Part of a small language model's weights.
Size: 11 layers, width 320, 10 heads of 32, MLP 832 SwiGLU, vocabulary 2048, 14.6M parameters.
Architecture: RMSNorm before each block, no biases in attention or MLP, capped logits.
Each number is 200 + 20 x the weight over its row's rms, rounded and kept within 0 to 999. Layers, rows and columns count from 0. The size before them is the row's rms in percent of the matrix's.

# gate: layer 5 MLP gate, 832x320, rms 0.18, rows 413-447, columns 128-191
# up: layer 5 MLP up, 832x320, rms 0.186, rows 413-447, columns 128-191
# down: layer 5 MLP down (transposed), 832x320, rms 0.172, rows 413-447, columns 128-191
gate413,101,160,196,190,216,220,219,210,186,212,176,199,195,163,176,208,194,215,222,214,195,211,194,193,147,171,191,169,209,235,204,187,187,203,165,189,205,186,200,225,203,218,204,198,200,221,207,246,169,162,191,211,217,192,193,177,194,201,214,176,224,206,262,222,209
up413,097,214,193,198,201,185,161,198,230,212,196,190,186,246,184,175,235,179,230,236,235,240,188,189,221,202,214,222,188,201,205,214,197,217,193,199,195,175,229,182,175,180,163,209,217,199,175,226,156,185,213,201,202,205,196,177,244,221,173,209,224,215,180,198,173
down413,100,202,223,193,209,188,168,207,196,239,211,228,220,230,201,202,206,177,194,201,202,203,190,195,225,203,183,209,174,199,168,149,189,216,198,184,179,202,194,228,215,166,226,226,210,223,206,215,193,196,210,193,163,216,216,162,198,194,178,193,213,156,197,218,177
gate414,102,206,170,202,183,181,216,194,221,189,178,205,207,200,233,201,167,235,187,202,215,180,181,186,182,214,179,230,184,198,214,220,226,231,212,186,201,181,175,167,194,222,200,210,189,214,162,215,185,201,187,201,195,230,219,207,175,198,233,191,197,187,161,182,192
up414,102,209,242,194,157,153,194,162,215,214,222,197,218,196,204,203,186,210,205,177,182,181,175,158,216,212,177,239,204,166,202,199,203,195,219,208,225,146,227,184,173,185,202,205,184,212,191,191,187,204,258,189,207,220,222,201,212,190,198,233,158,193,215,185,215
down414,102,199,207,197,187,187,190,207,174,231,209,204,199,194,156,224,178,198,193,216,189,188,192,191,225,198,186,203,173,178,186,202,207,189,181,211,197,187,229,182,191,206,232,174,245,203,228,210,243,206,206,167,191,180,226,200,179,162,226,195,206,197,210,202,192
gate415,096,189,194,176,213,240,184,198,208,199,183,200,185,214,200,203,167,184,241,224,205,215,227,231,193,204,156,196,240,199,221,234,221,218,210,191,197,187,217,204,194,207,205,177,209,160,200,253,179,173,221,174,232,204,217,206,233,209,153,194,214,173,195,238,204
up415,099,198,213,173,226,197,239,221,190,184,237,187,209,201,220,189,198,187,185,168,197,183,204,180,200,228,221,225,182,231,165,272,195,181,227,204,197,187,185,196,208,199,211,207,211,169,205,233,187,212,218,188,207,202,193,209,162,224,206,165,198,194,184,185,249
down415,101,199,227,178,184,201,199,193,203,168,209,205,184,228,205,198,221,215,195,200,184,206,185,201,201,268,217,203,209,214,184,181,181,176,219,232,203,187,178,184,237,233,214,201,193,214,166,205,221,204,193,196,204,194,194,220,181,176,224,193,202,197,177,210,212
gate416,097,192,182,225,153,222,179,209,261,208,181,230,211,194,192,209,219,260,218,212,222,177,185,215,162,201,211,239,202,182,190,199,136,224,209,187,209,191,190,180,195,227,228,175,185,222,192,196,183,188,146,197,198,205,177,180,192,214,196,169,220,216,183,144,215
up416,104,231,204,193,212,213,182,180,241,177,174,211,225,208,176,178,208,188,189,175,215,192,213,191,217,222,221,244,222,195,183,167,201,195,208,183,192,198,168,201,193,200,209,154,165,189,199,198,175,202,185,203,199,179,181,204,176,233,198,219,225,209,205,151,195
down416,101,224,172,209,193,224,177,187,188,205,206,240,188,187,211,214,219,180,203,186,217,185,226,199,225,214,194,216,232,203,197,214,198,215,198,185,181,165,218,164,247,205,191,189,175,216,205,245,169,193,194,220,212,206,204,231,210,208,193,238,182,190,210,215,189
gate417,093,205,155,224,225,230,192,202,187,175,212,205,177,200,197,199,204,173,196,216,237,181,211,232,239,205,171,203,197,217,176,195,184,213,221,151,179,220,210,220,202,201,215,203,206,164,187,185,207,196,178,180,188,189,203,157,234,192,207,191,198,176,186,243,192
up417,089,215,204,172,199,173,227,222,181,188,191,203,224,213,197,194,228,185,183,216,175,210,223,204,188,198,218,195,213,189,253,198,186,173,177,207,229,166,155,187,203,191,156,158,201,192,214,210,230,186,186,249,204,203,206,220,189,228,190,185,186,184,236,177,197
down417,101,204,193,202,182,202,191,211,151,157,185,213,201,225,177,190,215,219,175,193,177,198,200,221,200,196,205,193,213,206,193,209,182,186,199,211,162,193,184,186,173,233,211,203,190,205,191,152,202,210,185,208,194,215,218,217,176,198,218,175,226,209,199,209,179
gate418,097,198,188,192,191,180,216,201,189,214,212,193,225,172,182,182,172,225,233,175,226,199,177,221,186,190,237,263,186,250,235,160,218,201,215,208,212,184,221,181,186,218,226,200,201,194,163,202,208,201,223,196,205,184,200,197,231,181,207,206,190,232,220,170,168
up418,094,215,231,164,207,217,197,209,196,186,192,207,227,209,213,170,171,172,187,209,223,210,194,197,190,210,193,195,223,178,194,169,190,178,219,183,218,190,205,195,228,239,206,221,188,216,169,193,186,201,201,205,212,177,172,203,214,190,197,169,192,252,214,205,216
down418,103,216,229,223,214,196,211,215,212,162,193,223,209,210,214,199,176,200,208,208,214,197,177,184,219,223,188,177,198,256,212,176,211,228,206,221,186,192,165,215,199,224,253,198,186,191,193,196,186,204,213,184,208,198,201,217,211,197,192,192,205,198,161,201,189
gate419,106,207,225,198,183,225,218,215,217,189,199,181,177,193,235,185,234,235,221,217,204,158,186,186,204,188,162,217,222,186,218,204,190,214,200,153,183,210,224,236,204,197,191,210,194,221,199,203,228,213,209,207,207,198,217,221,172,208,236,211,216,208,241,205,253
up419,096,230,225,200,205,229,159,167,216,208,192,182,205,193,214,196,212,191,203,247,227,203,177,202,209,211,197,221,180,190,215,207,186,195,214,203,208,195,242,192,208,228,198,217,190,224,191,205,210,213,228,195,175,173,191,238,205,195,218,214,193,195,197,170,200
down419,105,209,207,194,215,201,192,192,171,229,218,185,204,192,190,198,222,217,204,196,190,180,214,188,237,196,179,201,226,199,243,206,218,189,193,202,207,187,229,205,193,197,187,203,196,228,235,225,205,175,189,166,188,193,217,221,203,229,159,181,197,194,188,195,224
gate420,100,182,222,197,201,180,223,210,218,177,233,212,199,226,190,232,206,218,195,179,199,170,173,180,175,193,202,211,222,193,192,252,255,191,200,186,206,199,234,207,201,205,203,243,200,211,192,212,214,178,184,170,221,195,165,224,179,208,242,199,196,233,208,190,197
up420,101,200,209,178,175,207,218,201,194,184,212,193,200,203,210,180,178,257,217,212,177,207,203,177,189,246,170,209,188,184,194,198,213,203,190,180,181,172,254,187,232,193,229,223,198,204,199,202,172,169,214,164,199,195,211,198,191,171,200,201,205,182,203,220,181
down420,092,179,205,161,190,211,193,191,227,193,219,198,185,213,190,246,198,175,207,177,180,177,204,224,205,162,208,184,204,244,216,210,215,207,230,196,194,193,201,194,202,189,215,236,220,189,175,208,222,189,192,204,195,215,192,220,186,224,188,188,192,185,206,193,189
gate421,099,184,213,193,198,199,197,199,200,177,213,170,206,224,183,174,166,194,186,211,210,196,210,202,188,257,190,216,189,181,204,208,181,210,220,188,198,185,181,211,186,235,207,232,177,214,167,170,179,207,228,192,211,163,201,220,205,190,204,231,211,200,213,205,160
up421,095,211,210,208,211,216,234,214,167,220,204,177,228,212,203,173,210,187,160,220,173,215,244,232,200,203,211,229,174,161,187,203,214,183,174,228,228,204,198,212,202,182,194,196,195,201,212,191,217,220,184,180,208,202,208,189,177,215,199,195,173,194,228,188,194
down421,101,196,215,196,209,199,192,197,200,183,174,191,183,212,218,218,190,197,206,170,174,213,194,205,207,178,236,210,157,219,211,205,199,177,191,196,177,179,167,230,196,199,225,179,197,184,226,216,199,199,166,209,190,187,212,185,204,216,231,209,191,189,254,187,173
gate422,092,232,223,191,218,221,211,219,177,178,200,191,216,207,212,200,211,180,211,201,184,242,224,191,200,234,228,197,180,173,218,185,190,206,243,192,166,204,196,222,210,158,197,210,212,195,192,202,200,212,199,188,194,224,196,212,217,235,206,220,193,216,171,200,225
up422,099,225,171,189,211,205,174,207,173,222,159,225,201,200,224,204,154,213,222,200,192,222,157,216,198,181,172,180,138,203,190,219,231,202,211,195,212,164,170,179,205,216,204,201,224,222,227,189,242,208,211,174,185,195,208,206,173,220,207,232,212,194,197,219,169
down422,100,230,172,172,186,217,206,180,215,200,198,177,189,239,192,181,214,197,193,210,189,190,220,240,214,169,194,191,164,210,201,192,201,178,188,174,185,196,184,155,177,198,178,170,214,193,187,187,189,184,210,194,223,194,231,205,204,181,165,200,182,224,203,181,202
gate423,092,215,174,200,215,208,256,220,197,219,209,191,227,205,207,166,193,219,175,182,168,186,215,220,190,172,186,190,202,201,199,211,197,200,191,204,219,194,211,180,218,181,229,187,185,184,199,192,224,225,203,209,218,205,219,231,159,178,214,236,219,172,199,185,219
up423,100,239,204,209,202,182,185,221,196,204,188,188,171,208,167,177,174,234,205,201,200,167,176,203,146,268,203,222,214,215,205,204,212,210,183,182,191,196,204,185,212,206,217,211,198,207,218,174,187,208,246,199,188,242,209,174,184,199,216,250,160,208,202,222,212
down423,101,232,228,214,194,202,198,176,194,190,164,243,220,177,227,208,212,203,209,207,182,167,140,167,221,202,212,215,165,198,221,230,236,211,193,191,176,160,207,202,169,196,189,200,201,200,178,188,177,189,208,228,202,171,180,214,192,202,228,214,211,215,253,210,225
gate424,110,206,179,206,193,218,146,209,183,202,189,232,197,172,154,216,216,195,187,208,219,251,210,204,221,255,191,183,172,210,185,212,211,168,183,187,204,221,206,197,230,175,225,170,201,185,194,216,166,201,179,200,202,194,210,210,187,183,178,177,182,215,195,196,179
up424,104,203,197,208,215,241,175,220,187,219,215,209,189,208,181,192,210,227,178,211,192,196,207,179,206,238,205,185,170,213,216,170,182,192,174,186,208,203,162,198,201,195,202,189,217,205,235,204,195,205,196,177,167,225,249,202,180,207,194,177,190,207,203,205,163
down424,075,192,193,202,172,160,229,183,198,195,215,173,209,195,218,204,180,182,218,196,194,193,187,220,187,176,227,199,233,220,200,188,222,207,242,216,190,177,211,205,186,215,194,227,190,204,174,173,196,181,182,193,224,186,190,209,203,226,206,202,209,190,203,199,220
gate425,104,184,189,215,225,177,199,234,238,197,171,203,184,208,189,202,208,192,212,247,192,175,150,185,179,187,197,181,191,209,205,169,164,194,252,194,171,191,174,191,169,169,192,183,215,205,187,199,202,157,237,200,222,172,205,195,233,196,176,195,202,203,175,164,198
up425,104,212,180,173,164,196,239,187,203,198,203,206,182,243,202,208,167,190,197,244,179,197,190,194,196,216,194,193,182,175,221,184,229,202,190,190,219,221,205,239,174,254,195,181,217,196,198,176,223,153,239,210,206,182,178,183,241,207,204,225,219,214,207,185,195
down425,097,226,214,233,198,187,127,165,215,235,209,233,171,198,217,173,203,214,160,192,217,185,174,180,184,252,217,216,215,219,203,215,219,175,210,217,203,226,200,174,199,201,179,183,174,233,202,223,213,198,177,205,187,176,232,191,193,203,205,186,189,208,195,177,205
gate426,099,201,213,215,211,229,193,237,234,249,191,182,172,232,196,159,145,192,213,174,205,185,227,189,211,206,185,208,219,217,183,198,199,198,212,219,185,204,220,206,213,190,217,222,186,206,237,182,201,171,191,244,168,191,180,214,201,223,198,185,206,213,187,206,140
up426,097,253,208,187,190,192,190,249,225,178,184,207,208,189,250,198,183,172,183,190,212,154,203,191,194,228,184,220,208,150,230,206,197,172,236,201,204,173,175,194,227,173,200,164,173,219,185,177,189,185,187,234,173,193,244,202,210,187,183,207,161,198,211,216,231
down426,105,241,195,202,186,202,211,240,209,209,177,192,180,238,197,230,187,170,213,205,222,179,200,218,192,201,186,192,156,180,211,187,229,188,212,195,174,227,194,212,188,210,164,217,180,207,215,194,198,224,180,228,165,208,197,194,219,197,162,198,202,228,226,207,194
gate427,096,200,209,180,183,215,199,207,190,192,187,222,161,172,172,184,218,244,216,194,208,202,179,187,200,230,193,175,172,216,203,174,198,174,218,181,193,190,171,213,187,201,218,163,187,192,188,207,201,210,194,205,175,192,201,135,154,228,224,206,164,196,172,210,204
up427,103,227,210,180,199,207,204,212,191,179,164,185,155,213,214,222,201,214,200,199,243,195,193,190,205,229,219,196,177,190,194,195,206,208,234,186,140,202,196,162,183,218,224,234,219,188,197,190,197,135,167,195,213,224,219,188,186,215,208,203,200,209,176,151,208
down427,103,186,208,172,182,217,194,186,178,195,233,199,188,175,221,210,173,212,206,179,217,198,221,207,158,216,209,186,195,198,218,178,228,210,197,174,160,208,189,217,191,182,207,203,171,181,192,168,198,201,209,187,196,204,194,226,221,165,224,228,206,226,207,216,219
gate428,102,186,194,198,181,207,221,195,238,231,232,200,218,191,142,194,193,207,202,207,209,223,196,189,210,220,185,226,236,173,199,188,209,195,211,201,202,212,191,193,228,212,204,215,164,162,167,188,230,201,232,179,188,186,191,217,203,185,219,178,244,171,230,199,156
up428,098,189,249,230,182,185,208,214,200,202,221,177,213,220,177,182,204,211,198,179,213,195,205,211,180,232,143,206,174,192,219,169,181,191,204,221,204,209,216,217,206,169,207,198,196,181,157,228,188,214,185,208,205,205,200,207,210,199,223,233,202,191,198,219,172
down428,100,186,198,194,226,208,216,186,223,195,199,183,219,196,208,177,204,210,198,201,205,165,181,149,217,207,232,226,181,174,212,208,203,182,213,179,198,187,165,210,209,221,247,223,182,193,161,213,222,200,174,200,168,192,208,211,205,163,201,239,210,225,204,222,206
gate429,098,213,215,220,176,197,207,176,212,214,192,207,198,201,196,226,187,223,166,247,201,205,186,188,197,231,197,224,180,205,202,202,216,204,205,190,170,186,212,206,218,201,192,221,208,192,165,165,186,184,207,183,200,208,208,218,202,199,188,219,210,202,183,173,194
up429,101,184,179,208,189,222,199,203,199,206,190,177,164,200,213,214,217,172,189,222,225,196,195,247,215,187,219,217,208,210,216,196,228,165,194,202,168,187,155,234,196,196,185,187,175,215,166,193,204,213,218,212,191,199,197,194,226,178,212,209,216,171,196,218,212
down429,104,177,217,189,226,178,180,183,185,186,195,190,192,194,217,207,242,190,213,196,185,193,222,236,203,221,196,215,200,179,165,226,201,232,183,188,194,186,191,224,202,158,206,209,185,231,179,178,220,161,202,196,206,137,224,189,212,220,214,199,193,193,171,180,184
gate430,088,190,211,208,199,195,215,205,175,233,195,191,198,230,174,200,172,216,203,227,201,206,221,156,204,220,190,200,183,173,196,202,194,193,180,201,213,179,215,219,211,219,200,160,206,187,201,192,200,183,165,175,244,131,198,212,200,216,164,233,181,219,155,213,190
up430,100,209,182,225,189,223,221,225,226,166,166,213,163,214,197,211,220,198,202,237,228,191,197,179,227,225,210,204,191,220,208,212,186,201,211,188,186,195,219,177,202,208,194,194,213,220,206,193,193,207,201,200,195,198,196,147,225,191,179,200,228,181,192,203,195
down430,096,180,183,191,216,211,188,166,217,192,231,238,194,200,221,202,213,167,206,193,193,194,221,187,224,176,192,215,182,212,199,169,217,207,205,195,220,167,229,193,199,181,207,189,234,193,199,254,232,192,188,182,194,198,194,207,190,213,232,220,190,210,179,223,197
gate431,094,217,175,235,216,215,192,190,251,210,210,204,195,231,182,197,191,221,165,211,230,179,207,163,196,190,202,186,174,211,210,174,170,162,198,169,201,200,158,209,191,192,170,208,197,195,217,178,213,212,195,213,196,222,195,194,196,195,190,195,200,181,222,199,216
up431,098,193,242,222,193,215,179,233,173,194,193,205,218,215,224,167,224,191,216,207,195,191,169,217,197,190,238,207,190,215,165,197,208,225,212,195,179,180,219,205,210,197,237,194,222,174,232,229,183,191,193,188,221,170,175,189,209,206,183,209,219,231,175,201,190
down431,097,207,228,184,211,195,194,187,220,226,179,190,182,225,209,224,215,238,194,199,221,229,186,193,212,197,211,221,208,188,194,166,198,216,202,215,185,163,218,184,174,190,206,189,243,219,224,205,178,176,203,166,166,213,207,199,200,138,203,187,213,196,237,246,208
gate432,108,185,161,215,220,186,242,198,185,172,214,188,149,205,203,216,216,192,202,213,168,195,212,236,171,225,175,204,196,179,244,191,199,196,180,196,151,194,198,192,183,183,202,191,226,155,253,192,200,172,210,240,156,206,212,206,192,191,218,168,219,197,207,218,164
up432,104,192,220,172,202,194,216,226,211,237,196,220,228,204,197,205,182,198,186,207,171,213,215,175,199,189,201,242,207,230,212,209,209,238,239,216,177,190,235,203,193,213,214,179,181,189,197,180,190,173,236,199,216,193,201,182,212,238,184,229,226,201,178,199,193
down432,102,214,219,183,219,205,206,231,198,174,172,220,208,218,198,156,188,177,183,224,194,237,184,202,179,182,185,188,182,193,170,203,216,205,204,234,195,183,197,216,193,217,180,205,235,207,181,198,199,178,199,213,243,212,214,200,238,215,213,185,173,183,205,177,203
gate433,096,232,176,218,197,162,200,179,217,198,220,213,186,209,204,196,166,205,193,221,182,173,178,192,220,193,192,206,180,210,188,195,214,173,199,193,161,179,186,205,216,208,216,182,155,201,199,160,217,199,248,211,253,210,189,174,201,164,231,227,210,184,205,181,210
up433,101,175,252,206,197,196,204,181,183,227,219,200,208,199,190,213,165,202,246,160,208,212,177,212,225,221,191,219,211,166,212,223,201,179,187,191,231,213,219,228,192,183,204,184,203,163,208,218,202,201,196,158,201,177,195,164,202,169,200,215,211,257,183,200,198
down433,092,216,186,214,203,202,229,230,198,208,227,229,184,193,179,181,199,206,148,222,177,185,190,203,218,176,179,204,213,221,175,168,207,212,210,219,157,172,197,181,217,189,229,198,216,231,213,196,190,152,214,189,192,212,197,200,205,226,196,216,221,203,179,180,189
gate434,091,248,189,188,182,175,172,180,250,194,181,203,182,196,181,192,178,221,215,203,191,203,180,174,199,235,192,216,154,204,205,194,204,189,183,191,210,174,184,179,179,214,235,207,227,209,181,210,181,237,194,218,212,179,197,203,183,213,192,248,189,214,156,223,192
up434,101,206,216,233,205,198,203,220,207,241,204,218,196,211,235,183,206,187,218,160,234,197,224,196,222,188,178,209,211,219,215,199,181,213,175,191,193,196,196,195,223,203,220,196,183,237,180,236,182,185,203,207,193,198,169,185,215,188,196,195,186,220,199,186,204
down434,097,215,200,202,168,228,186,189,179,235,171,198,194,192,215,186,202,230,189,230,212,191,238,219,218,189,233,201,204,182,197,201,199,231,175,198,199,182,187,202,215,176,208,170,172,222,171,177,156,222,189,208,195,166,200,216,259,233,189,180,211,252,186,186,197
gate435,106,210,193,203,181,209,221,249,225,171,200,198,232,218,193,228,192,208,212,212,183,189,205,205,194,157,166,213,177,205,184,166,198,224,173,210,202,176,184,223,208,223,171,219,185,196,207,245,185,184,214,191,191,171,196,221,192,177,219,183,168,220,186,206,179
up435,103,188,210,213,194,193,187,227,202,202,217,181,173,195,209,182,215,220,223,207,214,173,205,205,196,221,226,202,214,187,194,227,209,199,201,183,207,221,158,202,188,202,200,189,240,189,227,189,198,201,210,234,221,217,223,173,202,213,187,182,225,208,261,184,204
down435,099,227,179,201,177,179,236,211,158,195,228,178,210,217,221,206,220,190,204,233,194,200,222,228,203,222,235,187,194,200,176,173,197,217,199,220,184,180,190,212,213,218,239,180,158,207,159,193,226,206,170,210,224,186,199,191,199,209,217,224,194,189,193,183,197
gate436,109,221,221,244,193,209,172,192,213,200,168,191,218,172,196,203,189,187,196,167,229,196,192,201,192,193,179,198,193,183,203,175,203,188,231,205,226,219,215,217,189,192,205,201,180,184,185,185,198,174,147,209,238,186,217,218,204,218,228,192,190,182,213,179,193
up436,109,219,194,209,173,190,215,184,211,166,210,224,185,172,192,183,192,199,223,219,192,218,214,184,214,185,188,215,182,195,163,219,201,207,192,197,136,186,205,208,172,155,229,180,189,181,225,209,247,186,179,218,198,174,184,202,211,195,181,176,208,191,210,217,214
down436,106,187,171,209,174,179,175,205,236,182,169,189,190,192,172,199,203,192,232,176,182,199,193,210,197,206,178,188,214,203,234,222,185,209,207,205,184,197,224,212,220,175,232,226,203,222,223,211,217,230,189,200,195,209,208,209,182,207,218,202,253,204,211,233,230
gate437,100,210,217,216,199,209,199,193,204,189,204,174,189,173,195,180,204,208,166,238,195,152,228,234,217,208,210,191,185,202,224,191,154,180,162,183,186,222,185,161,187,209,105,173,207,209,192,204,202,188,214,192,206,225,172,187,248,165,227,177,192,188,189,196,205
up437,092,190,216,225,173,200,167,194,193,201,186,167,187,188,176,161,200,204,170,221,207,184,240,180,179,190,199,192,205,195,198,199,188,197,180,162,185,188,173,168,172,224,164,211,198,181,201,203,186,185,183,207,219,181,178,177,225,161,182,240,206,190,201,236,201
down437,102,191,224,218,223,215,209,205,173,190,203,186,193,202,201,206,196,179,216,222,191,175,210,191,246,227,220,173,202,223,227,199,177,241,203,215,231,199,176,200,204,198,208,201,173,192,230,223,195,211,191,183,166,268,215,241,169,197,192,226,189,178,233,197,197
gate438,102,233,179,239,174,239,175,234,188,196,179,186,241,217,177,226,183,184,218,223,208,218,182,157,175,214,191,210,182,222,211,180,174,188,205,204,188,205,212,196,180,199,208,232,174,186,228,212,190,190,198,200,173,214,209,212,203,187,179,174,200,157,183,202,198
up438,096,204,195,210,190,183,196,222,173,214,187,222,183,206,213,187,189,224,213,189,226,196,195,221,187,177,229,165,168,189,223,253,171,189,242,221,189,185,235,173,200,195,205,168,212,193,162,198,253,172,204,173,210,192,168,217,202,186,186,225,210,195,222,175,198
down438,102,178,204,158,191,213,234,183,184,193,203,237,211,240,201,202,231,215,178,223,210,203,185,206,196,166,221,184,144,197,188,207,160,172,182,159,210,159,187,224,202,167,185,150,225,186,198,194,207,226,181,212,184,202,243,211,221,235,171,219,170,202,216,212,201
gate439,104,187,173,196,224,209,186,211,201,212,204,197,172,185,205,183,188,176,214,223,198,197,234,199,181,208,210,180,226,177,183,221,195,192,178,181,192,178,156,213,211,181,195,209,198,223,150,177,182,169,190,190,161,203,229,177,200,216,218,220,231,211,252,215,204
up439,104,199,162,235,226,208,167,196,183,189,193,162,189,178,191,175,224,218,228,217,210,205,226,212,205,210,196,176,156,180,186,238,205,208,172,221,205,213,194,177,219,185,189,222,249,212,203,180,168,232,188,188,228,227,208,203,191,172,185,200,192,187,206,213,230
down439,098,216,171,225,209,181,225,203,192,191,199,226,198,204,233,226,232,201,199,206,182,234,202,191,194,176,183,204,198,209,171,206,185,200,214,195,188,209,201,196,199,230,166,165,210,191,177,177,235,208,212,219,209,186,227,164,220,184,237,221,205,206,192,212,197
gate440,107,178,191,213,204,214,197,232,179,188,207,198,195,187,234,226,218,182,194,171,174,198,210,186,224,200,230,162,182,210,184,204,215,260,210,227,227,206,209,218,212,169,209,190,215,194,199,226,248,216,180,220,184,206,195,203,196,204,196,240,149,258,191,238,204
up440,105,199,178,205,216,196,200,187,223,199,187,236,161,210,163,149,217,195,187,207,217,224,199,207,190,188,198,196,214,234,160,222,242,182,224,192,208,208,218,198,200,233,198,231,193,230,222,210,206,226,211,217,183,215,192,171,201,192,184,232,199,195,192,195,141
down440,104,193,210,213,185,229,204,187,207,156,196,193,218,245,202,186,183,197,202,221,178,178,213,198,183,218,204,187,200,210,195,210,193,215,205,189,192,194,176,212,172,190,191,182,224,194,215,217,195,210,203,193,145,188,191,171,236,223,237,198,212,208,211,221,203
gate441,102,175,204,214,214,202,180,206,176,187,177,200,202,209,210,196,193,198,198,212,208,224,227,196,187,187,201,202,187,190,223,229,200,224,246,196,224,178,201,186,185,164,197,192,204,202,180,210,156,226,203,218,200,201,203,201,192,208,184,215,208,207,184,213,190
up441,095,214,193,215,166,212,155,203,208,187,237,168,194,220,178,195,193,217,211,204,182,254,242,205,231,212,199,244,195,188,191,217,191,180,234,228,181,189,213,234,212,197,171,208,200,209,229,191,204,237,236,199,205,166,201,216,176,233,210,191,211,222,210,209,185
down441,099,205,210,196,179,218,192,224,230,163,220,201,186,182,200,170,169,213,191,190,195,216,203,202,161,199,221,205,226,201,217,191,187,204,181,207,202,185,204,206,171,182,200,200,181,226,191,209,211,188,208,213,205,199,239,173,180,192,183,192,184,216,182,242,189
gate442,097,230,213,154,178,203,189,242,195,223,223,181,189,225,198,197,189,192,190,181,168,231,185,211,214,145,221,212,179,206,216,225,203,199,214,205,233,184,214,209,201,173,217,183,231,207,195,224,222,228,222,207,189,164,175,195,230,197,193,187,195,190,213,188,174
up442,102,182,242,205,186,196,208,190,200,182,225,196,183,218,183,207,208,227,195,243,243,204,221,215,209,172,211,204,216,176,213,149,172,211,177,211,191,194,212,183,205,183,201,159,237,185,173,208,184,232,202,190,166,162,213,189,206,174,208,181,198,202,200,203,174
down442,100,214,201,191,186,199,205,197,183,216,199,198,223,186,216,175,214,199,211,242,220,195,198,205,195,181,194,195,182,194,203,188,205,239,222,189,184,183,224,209,211,206,196,204,173,199,176,184,188,205,194,197,218,227,205,220,190,241,189,202,190,200,221,217,219
gate443,108,189,192,195,200,196,196,205,163,180,221,178,210,197,180,207,196,182,184,201,201,194,209,144,213,181,181,196,181,199,190,204,175,176,181,200,211,193,193,198,189,203,186,183,215,217,211,215,235,195,203,215,214,160,162,185,240,212,172,210,213,202,189,224,183
up443,104,214,229,181,234,193,223,211,179,159,169,235,207,174,192,189,223,242,212,166,178,205,202,221,199,213,189,170,218,203,186,219,220,173,168,236,202,210,188,195,217,243,199,198,197,158,191,213,226,213,200,190,198,190,223,200,202,212,228,214,195,217,200,192,204
down443,097,204,213,163,212,201,206,193,161,196,220,200,202,225,200,175,196,209,175,229,195,197,170,180,218,211,219,190,182,219,184,213,216,218,185,204,223,167,229,210,195,194,220,223,160,219,206,197,191,199,197,154,158,207,222,200,221,231,199,210,187,210,217,266,165
gate444,102,196,201,203,181,212,211,186,206,199,215,243,212,196,202,203,222,191,192,256,196,207,195,170,199,192,226,211,219,193,168,207,181,233,258,220,205,211,239,223,201,208,176,206,179,210,205,216,163,215,242,204,202,205,164,215,179,178,200,215,168,200,223,218,201
up444,104,178,206,175,210,226,179,198,196,224,191,191,234,198,223,196,208,174,180,207,181,190,211,197,169,186,215,181,206,198,208,176,193,190,213,211,154,228,191,181,215,184,221,204,227,173,200,181,212,167,179,186,214,215,201,208,237,203,210,203,227,214,191,199,189
down444,098,197,189,191,250,212,195,236,216,188,171,176,167,207,245,217,196,208,185,201,198,198,212,151,184,234,186,147,208,213,180,213,213,171,194,190,186,178,164,214,174,210,176,180,184,215,214,200,220,189,224,211,209,216,200,224,194,174,231,239,172,192,179,207,188
gate445,102,217,221,190,185,235,226,214,172,192,208,204,187,161,184,205,195,181,215,208,193,186,197,199,198,214,215,198,182,171,207,196,199,210,193,172,176,204,196,179,183,212,193,196,208,198,211,198,196,193,191,193,178,211,209,198,218,181,211,216,178,139,179,211,208
up445,100,199,220,183,196,184,241,220,180,222,193,206,173,196,208,229,175,207,190,224,195,186,191,205,176,180,206,208,208,211,196,204,196,194,166,179,194,190,187,205,213,200,195,152,199,189,213,211,194,165,201,210,198,195,210,214,191,202,227,176,201,201,217,210,201
down445,098,217,189,191,205,193,182,197,209,213,232,210,242,184,189,203,192,211,208,210,197,169,209,214,210,236,204,200,225,181,177,199,211,193,182,172,203,179,212,147,245,162,228,212,169,230,183,196,190,211,224,176,189,175,180,176,214,210,197,203,171,218,197,204,243
gate446,101,219,204,217,181,192,223,189,197,191,206,154,217,199,196,208,224,189,243,225,190,196,198,217,169,185,178,184,226,217,251,208,183,206,186,212,210,187,187,237,193,188,198,234,208,177,167,206,212,192,189,179,180,165,200,189,196,157,195,209,225,183,209,216,227
up446,109,240,198,181,193,158,172,216,182,198,229,182,211,176,190,215,159,182,219,200,174,197,221,173,210,207,230,201,163,190,177,186,201,204,219,207,214,207,204,236,203,205,213,183,219,171,212,228,183,201,189,217,233,239,213,203,186,209,199,209,197,189,198,181,193
down446,105,195,215,167,226,195,177,202,183,229,211,213,190,196,191,207,200,177,178,160,209,166,186,186,175,218,200,200,220,199,205,224,173,205,192,209,174,196,198,196,213,183,208,205,212,176,175,170,200,184,197,199,170,168,226,208,240,214,180,197,181,162,191,227,195
gate447,098,184,189,196,181,199,183,170,203,187,195,194,223,193,210,172,181,192,199,225,172,193,252,204,228,217,184,212,195,199,173,179,209,220,181,209,200,213,245,177,209,208,198,204,176,177,222,210,191,226,196,166,199,200,186,226,231,177,187,218,185,222,212,233,207
up447,092,205,181,185,218,189,198,204,195,179,200,185,197,162,215,212,171,187,238,183,193,243,227,216,182,160,172,182,195,193,184,223,234,213,194,188,241,169,196,209,182,207,228,216,228,197,204,213,244,173,186,170,192,163,163,169,185,214,166,191,209,199,192,174,227
down447,099,195,216,193,193,233,194,216,171,208,239,224,200,243,198,182,202,192,198,224,223,186,175,213,255,186,171,153,220,232,209,213,167,225,220,181,184,144,254,194,168,204,200,188,157,226,205,217,224,175,204,182,171,211,161,166,216,210,171,194,229,185,224,217,189